Weights of a small GPT-style language model, trained from scratch on English Wikipedia: no biases in attention or MLP, untied embeddings.
Each number is 50 + 15 x the weight over its row's rms, rounded and kept within 0 to 99. Layers, rows and columns count from 0. The size before them is the row's rms in percent of the matrix's.

# layer 7 attention output, 128x128, rms 0.0591, rows 0-50, columns 64-127
103:39 88 36 46 42 23 60 86 73 39 73 40 48 35 39 49 46 44 47 70 58 23 43 32 57 63 52 80 05 36 41 58 36 58 62 39 35 59 67 13 55 26 53 57 42 81 49 76 45 52 34 55 61 67 69 43 58 72 59 58 66 69 40 43
079:48 69 36 55 55 42 40 59 70 47 50 48 69 37 66 66 42 40 55 57 48 33 48 58 66 24 46 63 57 63 54 31 72 62 86 68 40 33 32 52 23 74 15 59 37 29 43 59 51 45 26 61 34 42 61 52 26 57 36 51 52 71 28 35
102:56 34 67 36 54 47 62 38 40 57 57 68 38 44 58 51 34 60 41 50 59 61 67 41 62 35 48 34 71 38 41 39 63 44 33 49 56 40 35 82 69 40 46 45 64 36 69 28 73 63 70 26 47 31 58 16 49 50 58 61 50 48 61 89
104:50 61 41 70 42 59 65 43 74 65 59 60 34 77 20 32 53 55 38 49 25 41 36 82 48 64 45 58 35 66 49 52 38 60 55 64 68 49 44 60 44 64 57 43 53 50 73 46 33 41 48 57 52 83 27 63 68 14 15 49 53 53 60 61
078:54 70 48 63 54 40 74 52 61 77 66 44 48 49 45 50 70 57 71 88 67 17 54 39 51 64 41 80 30 65 45 44 25 44 41 45 40 77 47 35 34 41 36 39 42 74 69 59 24 49 44 53 57 52 53 53 58 61 55 46 62 65 21 57
100:51 34 55 18 54 49 49 53 46 69 56 55 52 47 48 95 41 59 62 63 46 59 78 49 69 43 47 35 58 38 49 31 35 50 37 38 42 36 31 57 62 66 55 44 52 64 58 41 54 58 71 53 33 65 55 27 36 39 47 39 46 40 41 52
105:42 56 36 71 64 72 47 37 34 62 83 30 64 73 52 51 42 73 44 54 36 15 29 73 61 62 51 48 42 56 63 48 32 19 50 79 74 68 31 41 46 64 69 59 38 33 23 55 29 33 35 58 53 44 32 65 69 56 50 50 51 49 59 35
138:63 38 48 62 21 51 59 61 35 56 48 89 63 59 52 22 31 63 34 42 59 51 29 29 24 48 18 42 18 82 54 33 45 40 36 68 58 39 56 35 65 50 55 46 34 32 63 40 58 59 41 49 58 35 51 43 56 42 73 29 54 67 48 67
077:42 51 55 45 09 41 53 57 39 22 47 35 42 52 35 40 66 51 44 04 71 60 39 50 42 22 32 55 50 67 26 74 72 43 57 56 43 58 59 42 65 39 48 34 45 76 55 57 68 63 42 36 66 46 67 46 28 79 61 44 75 40 49 34
102:44 36 38 84 41 44 52 69 48 55 27 58 27 48 64 11 62 40 48 39 64 63 37 46 21 44 27 25 39 89 44 74 53 48 50 80 49 49 58 44 46 55 46 41 39 52 47 30 50 69 50 60 61 50 39 36 48 39 62 15 81 35 37 47
119:12 67 51 51 74 67 75 45 57 62 42 59 53 43 56 68 61 55 50 56 62 43 49 30 36 58 51 41 49 42 49 54 50 74 52 50 37 39 29 37 45 43 55 48 42 81 42 30 29 18 52 56 29 86 59 65 46 26 02 83 47 34 57 52
100:60 55 34 40 38 60 47 53 56 50 77 69 23 48 44 65 46 42 41 14 74 34 33 52 43 42 50 53 47 61 61 53 49 71 61 64 70 64 23 66 31 77 59 62 36 62 72 62 44 61 67 65 52 85 40 56 41 71 24 61 65 44 73 48
103:56 37 40 51 58 43 46 51 44 62 55 33 52 46 50 69 56 60 42 68 48 66 61 62 67 53 46 50 53 41 49 56 65 49 54 39 51 58 64 49 47 57 60 37 40 60 65 59 44 50 76 68 54 81 29 41 51 44 22 42 51 31 45 46
096:65 48 52 50 37 69 45 58 61 48 57 49 53 70 38 45 54 62 31 53 54 69 49 24 66 55 62 37 44 27 50 32 62 15 43 36 64 66 72 43 54 52 77 68 53 62 42 42 31 17 57 55 42 42 36 58 49 48 78 53 44 50 52 51
083:40 35 34 47 33 74 68 53 19 32 61 45 61 69 53 49 29 50 49 38 53 60 27 53 24 26 46 66 44 74 75 53 56 69 35 59 88 35 66 23 54 44 57 42 27 33 45 58 50 38 50 78 52 32 52 74 33 61 28 19 77 42 45 64
104:23 90 15 70 44 59 78 52 49 54 43 73 70 45 62 68 50 37 54 41 59 31 35 44 33 41 23 61 34 86 53 46 60 59 61 97 57 38 28 27 40 66 63 21 29 71 46 56 52 49 42 63 31 63 45 68 36 63 42 39 78 54 32 35
134:43 58 43 71 54 26 40 53 47 44 52 48 49 60 45 64 58 29 54 72 31 34 57 59 68 77 55 53 38 44 51 45 36 41 54 40 36 51 29 51 45 55 64 44 51 52 44 65 55 56 34 39 56 66 68 48 55 52 34 48 47 54 48 35
108:31 38 52 39 38 55 37 71 53 44 77 28 42 34 46 66 53 43 69 63 62 10 27 26 40 73 66 61 23 43 67 62 26 37 55 45 53 73 76 38 45 62 53 66 66 28 34 78 27 63 30 54 72 27 47 69 34 97 60 32 60 86 52 58
093:43 48 32 57 45 36 56 63 63 53 49 75 61 48 70 71 48 42 34 67 57 50 61 38 39 39 25 40 40 34 51 37 55 54 49 54 34 23 43 45 80 75 32 23 24 63 45 41 59 52 51 44 47 44 67 44 42 61 37 20 49 52 37 62
102:70 27 66 15 75 37 46 40 56 52 45 54 38 36 48 57 56 60 69 45 51 56 80 56 72 42 54 40 73 26 39 55 72 37 44 27 42 48 42 82 56 72 24 64 79 60 49 53 52 57 68 19 54 54 59 38 66 49 48 65 41 63 60 79
112:79 26 61 29 59 40 35 39 32 60 59 43 37 44 49 14 21 63 61 33 68 65 54 73 51 39 67 51 70 49 58 32 50 32 40 37 55 60 52 55 38 46 39 84 53 42 58 56 46 55 67 55 56 50 35 34 62 57 72 56 61 44 59 67
123:76 40 74 33 54 52 29 56 69 42 63 28 56 53 38 28 49 71 52 39 67 69 41 47 52 52 68 44 46 41 38 44 36 38 44 23 40 64 77 37 63 27 37 68 63 56 56 47 69 54 37 44 62 44 47 40 93 29 77 47 47 59 67 48
089:57 57 61 56 37 46 28 57 75 39 32 56 56 48 44 18 65 19 33 33 40 70 45 50 31 50 57 53 49 46 59 50 45 65 68 40 60 11 51 49 61 53 39 47 33 16 28 40 54 61 49 49 54 35 49 51 54 50 61 29 53 46 51 28
099:28 55 45 66 56 34 37 61 27 67 41 47 43 33 69 52 63 40 55 70 48 48 64 58 29 65 48 24 57 44 62 54 60 68 54 44 48 31 62 76 62 64 44 64 35 58 31 59 22 58 54 56 64 68 43 50 55 64 17 46 39 38 72 50
079:41 23 70 40 72 55 46 25 55 56 51 60 60 29 65 27 75 42 51 35 39 42 47 56 56 64 88 51 88 43 70 80 59 66 64 30 71 39 46 69 41 51 24 53 44 18 42 21 54 69 40 43 36 37 28 41 65 48 34 59 38 58 67 61
107:67 42 48 50 36 45 60 35 19 46 57 31 52 36 27 63 48 62 45 70 28 41 60 67 74 39 24 68 30 61 76 35 50 49 36 40 80 58 76 59 47 25 48 34 57 35 61 62 44 46 53 42 37 38 60 53 61 49 75 60 28 48 32 36
098:37 61 60 16 33 37 74 48 44 59 40 73 39 01 46 61 69 47 47 52 39 39 64 55 59 31 52 29 49 39 51 47 69 41 66 50 51 73 59 73 50 69 44 65 57 57 74 90 25 69 53 24 44 52 65 59 51 90 70 67 40 55 33 59
093:36 51 42 31 85 54 59 29 40 75 58 58 57 51 52 54 34 51 39 60 53 42 57 50 42 64 55 59 60 36 71 73 54 63 51 40 45 47 88 45 43 54 47 45 59 53 46 27 48 29 54 57 43 52 36 70 50 62 16 59 44 38 63 56
094:64 36 51 32 65 56 23 46 44 32 23 47 43 52 49 31 56 35 52 50 26 81 54 54 47 39 80 53 92 43 46 52 70 54 54 40 22 34 38 57 52 64 18 52 58 30 45 52 81 52 62 34 65 12 51 72 33 35 44 48 47 38 57 75
080:40 30 60 61 37 50 68 39 30 68 67 39 50 54 51 66 47 71 47 49 52 51 65 50 62 40 39 32 42 46 35 13 51 43 20 43 46 61 24 58 79 40 64 29 60 99 49 73 77 25 64 23 43 68 64 53 50 36 56 69 38 27 65 49
100:55 34 45 48 62 54 49 47 45 58 39 66 62 58 67 39 26 47 25 40 54 61 52 37 28 63 46 60 56 55 54 48 45 53 36 54 66 27 32 51 57 49 59 41 28 58 24 25 52 59 73 54 60 45 30 60 50 52 32 36 49 33 50 71
110:30 63 48 39 25 68 57 62 46 56 23 59 52 47 54 58 90 37 27 31 67 52 27 49 48 39 28 28 31 63 56 44 49 59 55 63 38 36 53 35 37 73 53 41 59 25 59 37 37 49 38 61 15 27 53 66 41 48 65 38 62 47 34 42
145:62 34 48 54 61 58 33 23 31 57 22 58 76 65 50 50 51 43 16 64 32 76 52 66 53 57 42 36 56 50 70 49 76 34 40 34 60 33 63 67 62 42 43 44 67 57 39 41 61 33 75 43 40 63 43 65 70 18 45 73 32 14 55 55
108:65 36 55 32 48 40 24 55 38 40 28 50 63 14 87 67 62 36 57 35 39 55 64 51 68 42 41 35 63 29 40 61 69 45 55 38 42 41 46 63 30 63 28 37 79 43 52 59 44 68 44 49 39 31 53 52 47 61 65 55 48 54 41 50
090:55 45 38 79 58 45 69 59 62 48 45 51 37 51 67 44 22 65 43 35 37 43 78 54 54 40 45 43 56 45 08 51 54 55 48 67 47 37 55 53 67 45 51 46 54 69 44 50 60 43 49 46 60 47 29 29 46 55 38 49 59 66 43 58
098:52 41 74 34 34 12 54 76 40 52 52 55 54 28 41 49 56 38 71 55 46 40 65 50 65 55 47 54 43 22 44 66 44 36 39 28 31 53 61 55 51 68 41 49 43 47 51 65 43 76 29 18 73 51 71 33 40 63 52 48 50 67 67 72
105:53 49 56 73 58 55 71 39 36 55 66 64 77 69 78 03 46 50 59 48 80 34 13 54 19 40 56 73 43 71 62 72 28 32 38 49 42 71 75 26 43 32 54 61 22 54 58 37 56 24 23 56 46 21 44 70 50 59 74 30 51 71 25 37
091:49 79 38 26 79 49 50 58 96 68 28 63 43 69 56 55 52 49 54 99 46 34 50 40 50 47 49 30 33 44 54 39 47 46 62 54 22 60 68 51 52 65 86 54 70 48 50 38 36 28 42 76 44 38 59 80 52 41 62 43 63 74 02 62
099:29 66 43 11 44 50 56 75 46 44 47 57 30 42 49 35 36 34 61 64 67 57 54 13 33 56 63 56 61 35 78 46 52 61 54 37 55 45 60 42 50 52 76 53 47 25 45 43 38 29 62 73 47 34 60 57 33 44 46 37 66 52 60 58
072:61 55 53 90 25 56 47 59 63 62 55 57 55 82 47 53 36 39 33 65 34 50 42 44 53 35 39 46 29 50 24 53 64 29 41 67 69 60 42 53 73 54 55 25 64 63 59 49 57 62 73 49 26 43 31 25 42 64 78 40 42 45 41 43
108:49 58 54 46 36 35 28 56 72 44 58 58 49 75 29 53 25 38 53 53 26 34 59 55 56 68 48 53 45 25 53 52 44 45 45 36 54 40 38 63 65 59 52 44 66 36 37 43 69 65 51 23 61 46 52 44 36 59 40 46 49 60 84 64
108:74 67 50 48 35 61 29 68 56 21 51 34 43 56 26 40 48 53 38 42 40 69 61 52 59 16 50 48 57 22 44 58 61 42 44 45 48 48 64 47 68 24 41 59 40 35 41 26 51 56 54 37 47 13 63 42 55 47 77 48 35 41 43 55
098:30 43 54 45 86 59 68 39 52 46 40 47 74 35 53 47 62 55 57 61 22 59 50 59 69 52 64 62 61 59 74 55 80 33 46 46 56 41 32 69 35 35 58 29 61 65 43 41 63 41 69 38 26 84 37 61 58 12 30 84 46 45 30 32
095:74 51 56 83 43 51 47 60 75 27 62 61 62 66 39 15 41 42 38 42 26 39 31 36 40 62 71 79 37 43 39 61 50 32 41 34 59 75 66 31 46 31 55 30 55 46 61 57 38 36 42 50 62 31 45 73 54 33 71 68 46 66 51 31
111:34 35 47 39 81 57 48 43 66 65 37 31 44 53 66 64 72 45 47 56 43 53 65 66 61 52 76 42 84 44 72 60 61 50 56 44 36 29 29 70 35 85 34 69 28 36 38 26 55 60 64 66 36 57 52 64 55 41 13 39 40 36 33 50
102:62 35 60 20 61 38 44 46 25 56 29 49 43 25 65 61 57 27 28 45 48 76 73 43 48 14 49 44 53 54 57 33 58 73 37 25 43 38 62 66 69 61 36 44 45 40 57 81 78 40 65 38 49 33 62 59 53 48 67 53 53 30 58 62
090:40 44 39 82 60 58 71 55 37 66 56 48 46 37 56 00 57 64 35 50 40 64 28 36 23 62 30 47 45 73 17 69 49 31 46 70 51 57 68 42 52 35 45 40 55 77 46 35 36 21 49 51 61 61 31 36 74 37 60 52 46 56 51 39
082:46 41 81 31 56 42 59 27 45 54 56 61 51 64 46 56 41 70 53 27 60 32 48 30 53 53 38 47 54 46 73 27 22 64 68 45 67 52 23 69 31 53 63 41 31 30 54 36 69 86 33 26 23 56 48 17 51 45 59 57 53 72 55 67
105:38 68 31 40 38 60 59 66 42 60 52 63 74 51 56 58 66 54 53 36 54 42 33 55 55 77 32 41 21 64 57 67 50 63 50 60 36 35 28 29 33 39 57 33 40 79 55 39 50 51 45 72 33 78 61 62 54 33 38 57 51 27 41 25
099:61 60 56 40 57 23 64 76 28 45 70 81 03 31 44 53 52 64 67 58 60 46 54 39 40 54 39 48 54 40 31 46 50 69 44 47 36 52 58 71 47 26 72 56 48 41 96 53 40 73 75 45 62 76 67 19 50 52 63 69 51 68 63 79
109:50 63 41 60 20 56 71 72 41 34 67 55 76 40 50 45 53 47 54 38 43 37 12 49 29 54 38 80 29 75 58 52 68 66 57 75 82 54 41 16 22 43 43 35 36 54 67 73 44 54 36 73 45 70 52 59 38 54 53 50 78 49 50 32